{
  "d_mlp": 1024,
  "init_std_down": 0.0029,
  "lr_mult_o": 3.0,
  "doc_mask": true
}
Each number is 128 + 24 x the weight over its row's rms, rounded and kept within 0 to 255. Layers, rows and columns count from 0. Numbers have three digits each. The size before them is the row's rms in percent of the matrix's.

# down: layer 6 MLP down (transposed), 1024x256, rms 0.0901, rows 973-1023, columns 0-127
# up: layer 6 MLP up, 1024x256, rms 0.0873, rows 974-1023, columns 0-127
down973 100:131108126136122138141143139117102130132102105128137050128118119100155095135101216096145108120144140137165195111168115134110136087110112142104132115149143079111181112123110107159096149133109106142156127146134136155157141138077122132149148095140081098115164082191135150133160156106120138108143104120165152126141122145132159154124125073134130180170125133213134112109168111138140145162129
up974 099:152117098096082153123132105101089152162097100131143145105135120135148166151119111122081128112145139129152108133169086140181182138145162118133111132114082154166139138116165141077137123095127141120111138099129120114128122122117120141120103109164183129115064121147116114110118067116136141124145177144135156170131157128107127149183147145100100091098103120141154159089097133131106110166095
down974 105:142137142114112146137128083161158091131109155114116142146131116147110108123109169123139143126099107110150126089124135131137166131124171130127091146108109167151106120125185120138189167125166125148096135122178133104130094114102120139122136102099129140140130122146078124110146159153096152095129150115145147105143150117120107125127099123137144092109137126124108131120161132134127122100117
up975 105:135116119146110135135138150166117154145140154138090122132120064085074102135101120162135146091121154086116153132121121179108156141112111160108124130161149122153146128106098132115146108095129140129153141150130157131063121117156119155179133113188112115114131097120125106128099085143118119164151121132117106154129160139108062134114128117126091149116124138134127118103117119103082162138151
down975 106:154127118151134105088144139137142108130144163159126100131158150138118097096106125168114125134132146116140135168162125132109170128086155128147149111119127149180147111108127124104143126153137129109144107141147126136154150108117135097201162140076133135132124141117139133121113084150170158188152125158129126122155126113144113178124150099139120123187156153119146111100137160105097161141186
up976 086:101122154106158145106148144142142124116096127143108149107117141188094086105118132102121151145130124118135141109080172124097160159158123117118134110146121159150076124138164155109126133150134129138126105062147095130122090133198144124113176147132108130104154125151143099135164149140117140158119121131125115147130141153087068214103095147114155153137108028125128136124154122155139131161136
down976 081:138125120136131106112114092100146144127155168096151120115137123128161145161114072104120107104142163148097147130116130148134135133127130119103133156121146144133140107100086101151138101091157169110131133157132148134109131131173130170170105094139140123158143144112172152114110097125154140090124144116125137072149088095122181120140175095119138121115087164141133137120155138131126145152103
up977 106:131107129127162151096181191101142116109152121104139164126094113119135112157103118126129143167151105095127145133112127118138099106108177168120105116143192104103088157115099124136104164173117107170104168114095137159118108083105137110120105109149151187108130127163178150157114112136102152106095107123141115117153167163131104126113133127168123090123138117131158137122089152152139138148132
down977 104:136154106101123137133134160164146128081085130097151109136083113119065104110124140110136118137161102128056125121113145093164113145123096162140129110143107111123172153125130073142122115172162167125117103140141116151109124144166094074120108152119155130106116111093107131122132121135154108149102119133118115094113108085169168108143093158125130153147182165145168130147162135100128126106157
up978 103:122129125126133152198151121115135152112116095131132129085151137133098113121130132121157174103146163109103090105141100147161126108109166129079110106129131137116099146134135109106101120111127138115134138126105126175137133156165153122132140098147068161143131138126079092126130132130140191115139139141112108132090138135108083146130164156162123107117130178129161135160132114116131099146113
down978 100:136159149099157121116072110083157126134138148130163086137175086148130161173123159098123104152124138127142115080154123097129111137151096132127148151171151127106123123120119130138131116155144137138167070117150113139142148122097095128099111120148088107172131093138105121194163103101136124112134086103123123147128149122120147138076119042115112130159118129136105112116116150132092118147124
up979 115:094132125122140143127123132092115154099150125098094102110078152153107146146140107120161113127121093160130091050152128129120160117144162129078161139144123150110129158116134137145136142120136126150162153118173133135124079114087137123159131146125103149103107130155176145116155111140079121145138145169098150122094146135124119121128108147118124130096129144132128154175088104160110124132093
down979 111:127106148144133120164124112098112092131127121123141150165100182149091123150113150135131133158130108121122107103130150151131177111121123142124175152149119118116061113148108126142116125146139186086088128090150126146102128148128126103104171100155169123123095185171119101123113170118146138116107103143135139108138068144138151138109097101128111110114075113139120107111136104148130133108137
up980 085:152140177126184129150091139163113134149144114167148111110099141119113095121175132148108108143130132157119131122179126115117162112094118205177099140148094124113118132129151149113120092135116126155091101121124110098125103132120134147157156115130150123109148140179098095144106136169134124112128137173125113134134116131109152094138159135139109135134113113156138103122133130137130101099150
down980 090:102171156177105119142070142164117139157096145104120132134102144129131129094091101125158172127160133131119125123121124093109125103130136115090181126116118112132149078155155088118136144124148117129107115136084141156127137152157115146186133125076103119102143105131132144139122151138171146099151134143111116122090138119111141087144136163148154174174103160147097111147103127132160147121124
up981 090:101138160127132091115140167151145136090133107162150150113088146123157134136095147136093152145132177131135186117112115127137054107099130130114110128117131117145144142162139124108143115142110097140163092085126130121136152158139132146111106120151107155089109155103133119122154143125108100095163142072138170119128100137133109105083117148156135111124145131121081137174118141122108119185118
down981 086:081112097147104169175133130140088139197111163084134128126155127126106090101116149139133126101141161118140137124106148108125161070162114173139105159133109105118129095103160105100114147139112107127120150144094060130116098119055076095102118141141138124146138097128113132103143152125106128147153156170136090103139124124154098103127132099117095111129132183122119130139115101081147135092105
up982 112:134123193128090110148075108136150129148170119105134151102100192137120113083134120123115111101095074145117108108155123115124131107111120169108131150143150135105056137099161104107149141098114118102133132154094148154109112126135132110119131142092106115148117131143076087066125100156144151088120106122146112148075135170122145088084138135099142154097143085093094120164088119132135086125087
down982 117:121132104119069099092091117101129139114128150143129125114120151099146151120110104089131093113092135114116177085178134106136119160111133103144116147117136141128115152134134141123161119125102126119148126108091100075131138130137152156113142126088095113152153080139154127167115120151147153124168148106118105146096114127140147112141146125124079139159145152091131120090160139181146111159168
up983 090:123142113126129099091123107136148095140143140090123160108135146156113137114112135169138120102135077127108126155191139122162160134144143144111170125146110149166171111097112123118139175081092093179096133100149118146151102161110099151112116125078123128159095107162133146147136137076111126108154144137106123113147162127099129114111169132117105150174130140160165156101096117135142159157098
down983 081:140124137129148160151119138143101108157120144168085086110118115141144103103124155133151140122148119165125141125155151148124137113124101103085096072137157142102100082117128154130107068133135106145123128127113156126127134161100098094125139137105154109091122150111144175103167117104136066123111130090154128123113101156099159152131149114125113119140166081118126138147131150128116135143153
up984 106:112117142091135116135135114148113121188125125103160109146123124140080155145109131133074149122094081078122080095130176103129124082127158149127149147113111123153135163115129097121140157159111126150108103133103151110080107112119131127112097095091123146137179143122158156117155169127088139155123101084139111101161083128138159118116145127110139089136123094104094086114128115100117127096127
down984 101:100141133120128122106126113114175093137157132176118102178141147125157126127123164135134120124144144093172128117134116164140182148141138172151094140122146103106114125167118108130104165112124123122146129133113136178157134159130109176122131138152104120111109120170133089151104085129093116123127107122111162161091132111158122133116081114162185129140121163139134128120101129131112154157140
up985 094:122140121082142100154124115104145137134102125140124100146096135145134121183123168126091139120168104141130150121148153143155133136159143119154104143122111116141140121151128130178125135096123145098126111113159173180134117183099120148117151077124118147171127163091095131124143120116112129110133096102169129114163109140131124132108097193137150121120131126141146101116126116120161138125109
down985 097:135130123120143078113131151104189098117141152146117104088117157173125137136137090112115072128107152130165131089130098148075130102116163087095146176128080108125089106140094134147085107162138164096154117131085149127135151126117135154134100062139121105131161153112138094149110137113157094099169112135082127093097162135121163149117173128126080108132093168142147084108131176147135118152125
up986 091:145105139135100132150161114130123131110158131178110090119106091119141136128176134130157150145159129132157101111150167080084141082138149108118092121107107129135108113115139125125121158092123121116130138110149095125147146114084156121107105146158141117113122104097087137139115099148122142157128131135136104147124143053146103151158188148154115113138188141163118168132133104136111133142096
down986 090:141180143131165099140084133121141170079101112110108155104074113138104083112131126082133111128132118110090110138120120111097080106170123123071138114124110150154148127123127112138104127137136129131125100153098133089131101130117146142187106120143144145162085169135173154093139136098141116129079086100124148134082108056135132097124126079107132159056165135143119125132111118084127154149083
up987 113:140153106066142093062110128111109128099128131156156140137136110125085135126174114128113138123131096074136113125122103109118177073114092143093154126111122120111129096133122155122161124120090101127159099119141106115126097131107125148111151148164128091160175147095111150135109128109143106137110130087104091156157095163114134130137138116132128100178138125068165097119159097153100133110126
down987 108:138106127153163127154123132129134116153149199143112102133114126089093125179108115163163084084106122136156119110135121134125147141140095125092092144138107154175115130163147111094139113089172132087120148139157141127155095129119165111151124105147127114159111152116117062097115127162135105079105129152133132135147164141128141129113132132156112113167130148128103120144127127071126131135113
up988 090:101143197140188137124087116149119169135102141100115175101124132127095170096134106150146147142135192144158131174136096142131119121097091090108093149100098160079053096111097131160116110100126124144173120095116078135098146123116110132135147156109091104132086126125113161140144118143127122137096151098128153116174132166116107117071159153123153129109126143140126125105108138129090130135134
down988 088:104113102120157120133137135122175119129117119094101131116150147099143136147118144139146082164112139098107120095098136122175133169105163122142095137106101132117068118182147120116132129142122107120178123130118178117143151107120158170104135149120168166095132167110137127103131126142149119123156119176107127088141139138086149117140088137129095114119124144132130161153171162140157080146108
up989 099:146109134139154158162128097109137128114099100104110157124136125131140142096126132152109119162164141161144117142120115119090119124133116164157077171147155148165104157152151145088139170128120149109182114093159128138162144116137103110115156129144087116141144054109137107122158088137175139174094125112114144084117142082089127136120159137130129131095099125086131133133111143115127139155150
down989 100:148150130168127135121166106144151163092120124149144161115063110103119144098057147100190150137094125099150154093113150130111158151100128146096130102149136123165099162120128105147157144123121163151167114106148107135103134124155111102123126120112070161120139139102149131163146150104109098136103169108117129114128114164115119166123103141126133126141135160086109175102119129081142101130107
up990 107:122154119115130123142092104113106128097133167129151112160082122138119085112096109114148147131169120142173081102131082152132123131122145074149147144120137153138121129104144157129078117090085139140108135165098125120121152120137116099115102113154141149120140165110177129097154135111139135135081107138108118129118093112115140156095114148128066121138092145144137139104107138089150171151118
down990 110:155121139157114113124099128096107112151123145152092105129109139120158173134146112159115144097122140104106092122109133103117152160100150129105118123148101168147151156146085142078144137092094120144138116133143141119162109120120127115122125147116143113111111108177109113103096191132114114099159127117166129138110123089146144139156136137129176119106125102170090183086151151124091123142138
up991 097:103137138149095126127160116143137112094144124124104158113128126135126071159123138161110103144128155136120143111128131124118121110084077134102113142155078148112111123134108135126147129097108164147141136135137094128150122133103141087183150136167121106138103130173163131057131101124130124138073116143132150162085096125148120130111127133081129098146110151129115146129084166147135134181127
down991 098:120117123102179148165159145112134118175049103106162085128129078148053140154170170128137102112162139137159093132161133103139103116087122143142148108150180162130097126132153134101150144093130134111119152149150123151100145142080109144082086106138107109065111129145118132119116139118143129119137112106148122064118140115156152116132123164124109139123119127128119137096095147118128150132137
up992 097:122151093109179126180151100135124102110162127139130180138157149137142132110144087126113161125153097141123134109144126097130151092135094145143126160151101169163114109095129122132095144149132143123126090136149089117116124142112114088116155126130147146141163139110124138103141128122121153140171167119165139193135122112119108139130123139173118121119076106143139159110153140098146145118114
down992 095:158096140111160128105118157134133078149151117113126091123140103107160099118120124118136124121143110139089140111146163152164134123108141124147135104151125110152135141129169117128151130145141150150117103155145136131128146110085095095106097162086161128099130147120165115147097123115148126111117141125114154134149142160081174121132171123142118152153139145154101166134145158113094112136138
up993 100:090079130157109155106123160165146102175143084139122140151125134091151138123157164148102094082115111088097129105097149139137108103134129128137123164155136100124191109094101127155128151119103123100144163102158156150111086112136117122117119147152151136120147133153127113120139129112108154125130133148139157132096145124133122138148111124105125137138133176103201111177123130122132151129132
down993 098:123157136124158123150083137054091149145131128111112142115141105140140136138158147154147125123114100137118129124118128179125176099104114190110121111105106107143187098100146160159141118128138143109134095129157129101115132094128110189124110141151127143133138143129171100131136156124115141143152137150150138147150170122141122123113147153125143122126128108128134117090039166107151119140146
up994 095:126133168135144143098148142106154160109137114125121142097195099138112168102134123107104110168152121164148125099145106139178144139109137159141157162089102099114107116129148118107149125158121108109120097091129100114130131138220125109089123127145116124123112158094133147145104102143132121128137195119128146101108107191136088114147153157127165100124104113126092176088163112083124146183167
down994 099:164142124148130138120153151126093092133114102100085108122161120133132100159122138140113115095176137082106117151130162155136150137112156113163099087160130147166162130137125104133133153137128088089132084143167158110137147123174122110158123116080115151173135121145126153103148174119170116111081141116144157106146103121130136099146105106141146175150124120146142137105182123134126086143103
up995 086:164114121128163104128160069086104137119084121121101164131104159123119088124164153152157130121110121132107117110149118149157091121144155125166143128137146148099118119125060135132133120124123121152144110166144145171118077110150106133120128107132146136103178155105089091116121101163113140134102123125145144163094156105104138172137131098178126116104091101119140147144148123163132131085087
down995 085:138155166100118122136130113076144114145142153113092150162116141096072136136140095158133155128146157136125089116169127110111137106159116093148144105134130098147157131095116124127125157136121142103127166116128110137127119104055115120104124127138140155108101125154093099130107117111154111149141086133139126138121139109122125109128090104109140124102148132164166168106140134148145114177163
up996 108:123151140133168145100153162126153105112122114089149101120110130142099162103147174151121140143168140140143098122121146198138132187119169139144130117179140133148100118108127138126112144115107152137203112139096104109094118109065134140111132145129107134143149086154142157144136137146109127112173135166153118112169154137128165148151117112132132130132113130154110135113106120133106160101132
down996 112:130115117141129140158168093123092137176128125114114153150147120102127129123062119128145129128072142084115106111135121136138110125108117141113148105120113128121148170135094136132149139128117112139099134113100139138149124129119122050125104084122175117163081159156090095116131128148118126082114171115162122107119068135106119139140096138114115112125143136092123121143128114158134090168134
up997 093:148112122144094156150159161149110121144122169128138108114165111127149147160153096133158134119127148120134123083114154191117142121182137126134133158137142079121130157110129125138140111144137101159117137119200109107136121108129152091121117127136134146156094155129134121133095142155131158174125160095132155120118135096189120153108171117127132094156062110149142075076110157111136150117130
down997 089:169094137099111129086085112107158132105135115074127157145098106136138163081131117130112110131174109125090099133120096125132158112077139142110158146152102094137152167147125145105120137140166139124112184153108128123142114134080171114140137139166123112118172127149121137115134099180101096106118179123136105156105137103146153099148102151126164152101131129127191150139136134156158148157107
up998 102:150113117101106111148110178182137156117096111118060127106123102138168127126134091126127146139145145147119136127138183116142127119116108136155138122125138087171111128118117122129139106090129079119095116123159109097136149127143125161143160151142135164163116134067132131136089123104105125129120136161135129137067129158138128131128105151133118120129138155100086107094143139110128138132106
down998 110:158153125135110081128120119132133145093108079114121095116147160142144100139148119150107131105149113110094119139147187088112131121159114155144118099114136160136103147089153119117085167130125076122151103106118100114164096093083085101155133144124152119088131150122140116141143121134105094119160166124086121106103076137165088165136118150130189117140169112126099111106163102148091134145148
up999 104:127171111123144151129124138110100171100136130107094139108124122127112119167154148149133094120132160135134108086124135111117111158126135118092144106131094149187151134058139069110117132140119147145111151140118112153098101121174143086142138123150122143099143156120139105083171189081123118107098119111129074103138143169146122143117186174099126082107111135115112124124100082162121105081143
down999 111:147127104081124173110123119114110144118113150120127139138110123152093143146155096156143141146103123118160096154129101095110126129086112096144126114159126137134148123097117091139139176163145157178126060121146103149119127116090127095119108092096132152141151122097119150143124118129102166132144125146105124152117113105079144077149158124100104097102144133111085126103122116108139083154108
up1000 126:161150081163134111131131139137168112081127101133127108107081147134107109134143139127135101164158106133085126127140131121161105102121130160148096128121119129088133125125151135157110128150092127127149131149114178159117104104151159115105145103139125157140137145073124174124073184103137124114104166168107147117110155136158119101115123169109142141116130136127133103133097123150148131129185
down1000 142:104133077127113119131133132099140086147128142153139154120114154099080123134137134108157132132083115097078136119129167141094090162123115121101104146091125137140142108141134128178125130127155118112131089122160177110165130064114157125126102114154109124167142152120121140106091131123107132135141198167106183068129120120071114107172177139138106105119149126114122122168061159113137132142118
up1001 084:135123138171116098098126175138097086124145131113170134145132100130112106124187176146137127129126124167171135149170132163188154195099135149112157141144107124136133146123078143144128126132119154143134136092119130104167118116138135095137150130128127172132047106113153145127123138149124178131102113146098140133115112148165122092153153123110152089125130124095084158075099124110138128099106
down1001 082:109069155149128144143108132125070126150144139118109111105105129159130123142116106102127144116177174158114139154136133126119152115090101122172162147166110091129111088134157125120158137126138171157115131101104134140107138166077111184070106100139142125108117142072118119145099166124110100060140147142109077168116100150113141124116146138116104071138110104128133119132145117143098068105127
up1002 089:111141114171148155167162138148125096138160172146121117146122110148160126140121106156132116135147096167102180139118160157105102131120098179103119171131126121148147121153109143153131195118131105102155093138099121091113140100096106134128151151079131148113120116150122086115116138154149163162175139126142140126105145137115087118130103149134151134120117164149133144123116118137103115078064
down1002 090:097140125141102144147130068098152150145162124140136136155159118157141142116156124134125174111151122088168128127152154137114118147097149122126130134145107112115079135147150122176163109133167160123131106125155183150136115131092150147116124130113126120079140129174133125149128084096104117102129130111133090103122166156120044143146114086090117106100164123118173132117119090128098153148105
up1003 117:108118132082130118137127156151167122125100131135124150150114093114080175134164144147099151165149136178075113119117149117096123107112186156107118105125122097149097107083147104102104103098138123118140099128168135120125104080154118113186152102121106140130160123118111109128108144101118091124110131107138129139103099127150122092115092108070122151104130128109090112131116164163057101129068
down1003 111:106100148150070152115140130144085117164124109140149128152098113109138132162140119155138149140108125146170121130146113097129138153167061117141113132125135183099141125147115166140130146114067159113097150135205125130147097105113175166142139126127120152132130163143142125120126058141125147128108147140105177166119132132109119139122127143110167127093109182167136147116094129137126139114090
up1004 094:104127121104141149143103114102157115170131110102094134144139195112134087108116178086120117116137175124104167145107151128158105117102111119095149173122085124148081140140091130139130118114119134134147107107169120164138131143147130148171142123110157079135173122093107152139113168150099122114107149137102119150128150193123100142167129084148121104118093120116089120121120142113113123142131
down1004 090:150135166140129155079113142164102138143094107130126131126138066098111148121142104154076127156084141098132082178128161117120150153098125109171133155183152165138161135143187135137091117157121121132107158079147158125086118122104098109140128162137139166136081146151136088157146135110129094137155128124101115093141119135140110147103120150081116152122134087095104127113144126130107137093120
up1005 073:116143121151124111112135126196118115106098157152104143138132084117133159104145164138110141111126144142096168154133148138122122099077107120150125125147096154163144149143127145076108139108108124094118115142185114131121139156120135132134139104158120142097090147107127156083123157125160142126125157112101142155144124139123123105107145133168124070168114095118144106133096143149131113127149
down1005 071:125144140133068123134095141122133132151142141099136129113157165136164147136108104110113155111132073144144156153108087089117110157147135143173135163116125123120126097121089138151100144167135117167146133126143142130164105114111119123123121121128153144124144112114180110129127189145129152133147086132133124109127187151121143130187103122148109154114119158079145170140099096122121127120106
up1006 104:127119111159133165109131135128114104126085081115089102120141156104106146135142143134142157120115126137105127133148144113174168144145102108140111139117131137112130157113157138129130158092129119136150187115125101132101133154100166138150097135172097074141133123128144127144119131106118097097175123114205111133121109193107100124116109120111126106106135136102145146121164101119117108172133
down1006 106:087122140152142178144119152146105146155157090110142155118149109149162126099142134093133104163099138143100174132103164172168148113178130122097091145133111127140081122112091125117135108132126181141140066099133142108151145113127121103144112116116118132101110181116143154119146127114144141099126147126133069119118144089121194130137086127141117111095108117143151115119131120101119134148106
up1007 101:129138086118131143115116120128122087139092156140133138124138100154145140182119108133132140118108114159126090154135131138070149157148163084150108135156154124146176140084109156091139153122162125108127150110167197121109150122139122130145131163137144127109153114116108122123116151109115147173123126159113131132105154146121136135139154126151125162116135141146093102143094122113104163087085
down1007 099:122123126137121091126111100111091091123137143085123081123140154145150137110122107178088114094125093123114130111135125136102122134092131128160160102133141148159126098160122126137115106109171154144127138115102057148090066097206108116114104099093167092126130143134119130175165106103122089104116171087101133129123156121134113137133145109137104116107156160132131125149089153115124138140155
up1008 110:116122150138128122104169174081138138112128136136110149154111067138119164113131108101123134149136125147121153135101145156110086106145123158129111129117125109123125121152124091112158178082077118125134135134129107141113188122122133116141110160133091165113146089131051133074070158117151142115129119148164088135122073139142115177151161127123143130140095154147142109107086144126122128098150
down1008 111:125123181121130157121197076108118112114146102054170128131129118103113107149110121065124073135126107161103111167107133114117126108122112125091131103158094086117100104128128113153146136066150149112154159151108096141109127146143189111127122132149139144096136125135142122107107143096114115175146108138131117101172115083155175139156120104099177115133119116131114123108101135131136150090141
up1009 101:149099098161168169144140116166113169133120142150090109124156149171159130131134096133119126155137102124124165128133141118095080157098142120079145135150116168113146147109183137141161151122117139210122095123094112165115120124083145077171140137142126114096129141154138126092148115114173131135138127141132141162128111172130111128134163116147132107128104120121131128129106100108139050092156
down1009 102:117163110120114215126133138136175137138124100103157142105155138137161129111156105110163139130162153101115124113136103118151143093121096107153132121132138140104138104068150113123121146164127109161118085103150109127114131155138146131108089137142140086119143120146131111127106179153154132117104144146126146105172158160142146112148113138167113187087134146112089116147121140136131132165158
up1010 101:125141143070160137128115157123115111105160100188169141106104071113140152128177149140122121144117171095109114109144159155103167133114141147081132120158081114182076121134137152107117069133118126142122148159092174113153129142143115139127148130112102139166108150126152110118119125132141096159058166113135081133117150142102147143108151145135099179122095153096147185119090139114113150130118
down1010 102:106150114122142155135176127126118156131137144116095123087211105140141099099159112122100109103094123112101153113124142142134135175154113113086150126137139150113132151065139144148101134124089124118129131126123128111147141143110132141075167119160119121111165125148130118104145091111135099146123121143130144161153131131133131135164136095138111098131151096101151084108119100113146114184140
up1011 085:117111133145143119123078171147159175127105131108126087125105075134158120128156108103115105163114114135152097124119141138155071099102125070105085141171078123124122154142123098137131152129133120123100107160116122157143128145127120117123126142127147162109104121151111119132113123143133120078138149091114127139113116137126104117137139140125129152115113116120108117173121122189131084090194
down1011 086:162101088141118152098122132132162121116165124135121125148078155144135098119102137125139149094124134115110167158138129131152155173107110130138103141131129167101166095095117171132114184133109130121086111176094091127148089110104107121112133174120167107116104133151178108166189157169151107155143126127149160137118151179086173175106129155163170092174129127109130087119130117164149112152135
up1012 098:110162133149132126134131136167121106113126116177127135100137139122116126114096119126197148152119141169108160167128111120149139091145084136098131111134092118150085116118132123132149096127137130170111132085147145118069125118127152068128090092125100142075124139145144096126126161189095201160174150151117144122110184154134112068147109111094111132153093142132120119156096074121175128152124
down1012 102:141152115119165141128093155108112108085152142127122102097224152109160097142138121126171130139132115112153163108147105122100099125110100138133126118134158206155064149102142137172106114172107118096132135108105138142123121134128152127090129126132159122099117093162108084106134126121074144114150105124125083113129164148129108124141171125132148150130136134139121116113147120123087112132112
up1013 096:092126078132150140173121140173113143107134096138129144116081116140154106133164145098136120156156122151151103163124137099110109179122145176118137104122140119125112112153146104076108142098126098112182156174118144152135144151105085159139126110117145135142135083132109151094099147118140135168163134098127156148127122119153133144163160135114138142150162155132154150111111144127150171130163
down1013 093:131136166147079128122118160189126132136160115119124082097109135151119070143144146087147108129084140145124100153099145105151095123123104089150131115138114081151102128093164103105125163119157136103091111151103103176124139119078149138134125141145095135114117138122173128146114102125135128127129151085166117129168120080136139102129141154115151108124107125160121117145130114108062183080171
up1014 106:080122142104093119116116127131153130130129140135165132154122099124104082171135126103153132122155075138104126095114123113130116095138147119136129139101152102094091150114138157111127103114131100154161096176126135077126157136139138157124155107121067151118148145149095108118142163179098117113166089128124138118151148143132138100106123116121120140142138145067099122106138113140133110105166
down1014 111:124148140164139136110161121131142161119131126118163160113113132123142137144134121134107130159143124190127122109123099091117108158131141124121078138145168124104163122117118151177136118155078146180119172143161112118160111163092125140125107079150142153183148142160132128151107143159095105102114123080116123127134140155101111176140104149137137103114091135117090131105141148133155109140122
up1015 105:116106129137147110096167105118128158108119170100128140167098133156167103118081148100142100164146107096140155123095134143126071133151149153093099149174141152125171136128107118143155165100123147115091167113107132175122137110115111128099114094115126153159126097125087088139157115147127126091131142073117141184132113117117150144162143100126130173158119147133102172114159130144107140121135
down1015 112:146099131169150112089103118106125120107116134145110098140106155101151117125118170122119157106092124075110147099144129145142151149082122122125153084102141147113145107084155115139147110138105144118121150100126115136134123119126123113151140073130165104095095124128136157116145116144118118144131133108135134125145097119117162158113099123165101117142130142161138107111175116091074137108123
up1016 097:107137120102145088135169140091121145170125120145137140138104114131124134097151120195116138138157142172142127142144116117123124077143132149170109112138113129127159122119150154152127081117151134087141130146093140133107134094116102097132109139159143143141146171139140167117104120109136123104115126080161137120167093148142136120132122089141176146137132110126111128157104123128151159127140
down1016 097:100143110129100136113155174096142152161139163147142110181159123079161108076132132160094119148134134139127146093094121134135107133159151132113138126083173118124197099141106154095122162132136170126114144115158145105115125102102155125160181143152140112096165144128145168140154130156092119130112148118124122089151079130141093147142140120141138117138160101102096163122168131145108118127170
up1017 086:128107142145104115152089086124092137143147139077145095102128110119178160106146155142081128152141123164120134139103116137104090129154093199112104125142115117137139102156144178134135185123150107148109086079068157105125125122132119166163110182117144140129130127129094131143125154123114158160124128145113139127140158125138123094094131141123154104173134117150145142140104115113107153128160
down1017 085:146165143115129128104115140109136121148116112108148103063143143122150098134132152121108119072146160112105113139115145154117109114129130102136165134130134128177162168117137108108141122133162156123154160118116157208132119088171143133147108122151122127126106130155132148132087122146161104140143158103142123114084119142146142142167152105112102141123156108071132117141123104124089129120133
up1018 090:146114145119121117115136118109122116100117085118150091128086145143113170123142135133094147160139127082140141135156116088084122114167184140118128145137132131132067084130148148115110164178152106091121130120144140136116090117164105174103101131104106118129138109147123100125081090147136125123124110114168140100092171089101115141164129144147132137140151114158142099152128087146160152121144
down1018 094:117114157127126112153098110100102133110095152120107202109122130115149140127136119094137054158136130119084106108112154138170132131121128149132153106102132117124152137087145101116134114123103103166131107129135100145149129127130161130143151092124154187181139123124153116154126082106126116117136097118126075132152108146137170155141083123149146148104114132137120161121141164096099103122117
up1019 110:100105087117138165148109153146154148113057119105131171145157128125096140121190152126159155110100148112135140138111117141155138131126146101105117143102143112118133135083141148114146117093101158129129102122120121126128108132159110117113172116122118124139145123141108073112174106146171128134144154126156117125148123171118151139166152158133147107124106141093101118095116155137155184111161
down1019 100:164167082135108146139104169101115177124152099127076167124129130121097100107127175114135119137138110104156139156138095149144111077137167089105126148136141116128158156106097105097157122132112147101156125126094117166094135131097112128172100098143149128155142129106136130100135133130103128104161131148149149110164156137082084135124071151144160100100122119122125125110154157125123147129157
up1020 101:135112133114148105136121118136129110103119151130103089143135111129131169136200106149165123132157099136154086129111111153101098115116139153099075132153134109130105131130116113098142130155131134171121121122137122162144153101117095167100121104152111137112169159139110076149105107140111141103098105118109120134144137131153073167101084090171149152129158146126135093130134152083115127155083
down1020 098:112129123166094148128172112101118095082116123121134153126108115165149153121135107133172122099140093122144130168109122142104152121139102114118152116142128149135089152137142084106106088129100076121039105127153167090144138137107122100128114100107112141114105133081156114094076137082134159112122140115153133087149151106126148113149130108112129115104114135169121115140125112103146142143112
up1021 108:108115124144159117153151114124178140094125119116132102087126199118159113135138082099109130108119134131153122120139156117152153142112143109143093154177134093127135139163112140146143098163124124122128130105142103151121159139142095176112149193142151103115153103142164109151180148101163116138141138111110125125170133127139098167050134170146127162098123124120124184113111118160132147138126
down1021 101:163143162146090111120178116137128096151126105132135109111080137108120163150111129147109142143136143148139123155129135095159147085133086140128155096115144143071089094125153089147143156155100180112156129159124134144142119147137114127148143142154150127099084142129089071130106124129115154093080163123112143142128127140137131140100142102131142132104114152115140112173118087115111112089148
up1022 111:107154134129180158145145144117147114090107135103103125179163109112128147117134102132134101121113164113115164091149124130166125117169107114144118171106102118108157099146125139082121091120134112120150140136113123087116151138119128109136121117136090161127142145146138099140168081109130133173121114194088149153136111102189129109115148161119120146094107122127143163131129124118152132101107
down1022 105:120151088069119132143146094125160141133113192080114119148148138118171160132145127126142181131143121128087098137159132122118086119101172138120105144108101132152100113154168139131126138144110121117121102099135155107137112173069164124171128127108111133123170087128094133122124114109130142124120119137092125090107073166083177113110135128105131135124114064135112143102123110130118122140143
up1023 093:092104100071151127134094180105138142134177119125121114148126124112143137096148146137133158141155171149111125134124124138126130154132136122113093086112158110107148098135089123118112119149118124119109106141157152139137144136151144074156150164130101132161142146147104115141166138136145123102130115160178154116112147117117130178095139124173123107174142173088111097126098132162138108133121
down1023 090:127129080091120142134109126073165147163121116093120191114121124088117134088106073127146075111088128141089133100143137120131133090152160132131120117123167139130151114111106087163092160095131152136102143101129145121102097077102145132123123100084095134084136108153122137150131128120137119100158108098127150176087065139114155134126119117173147111142142179148135160142140129127123149102154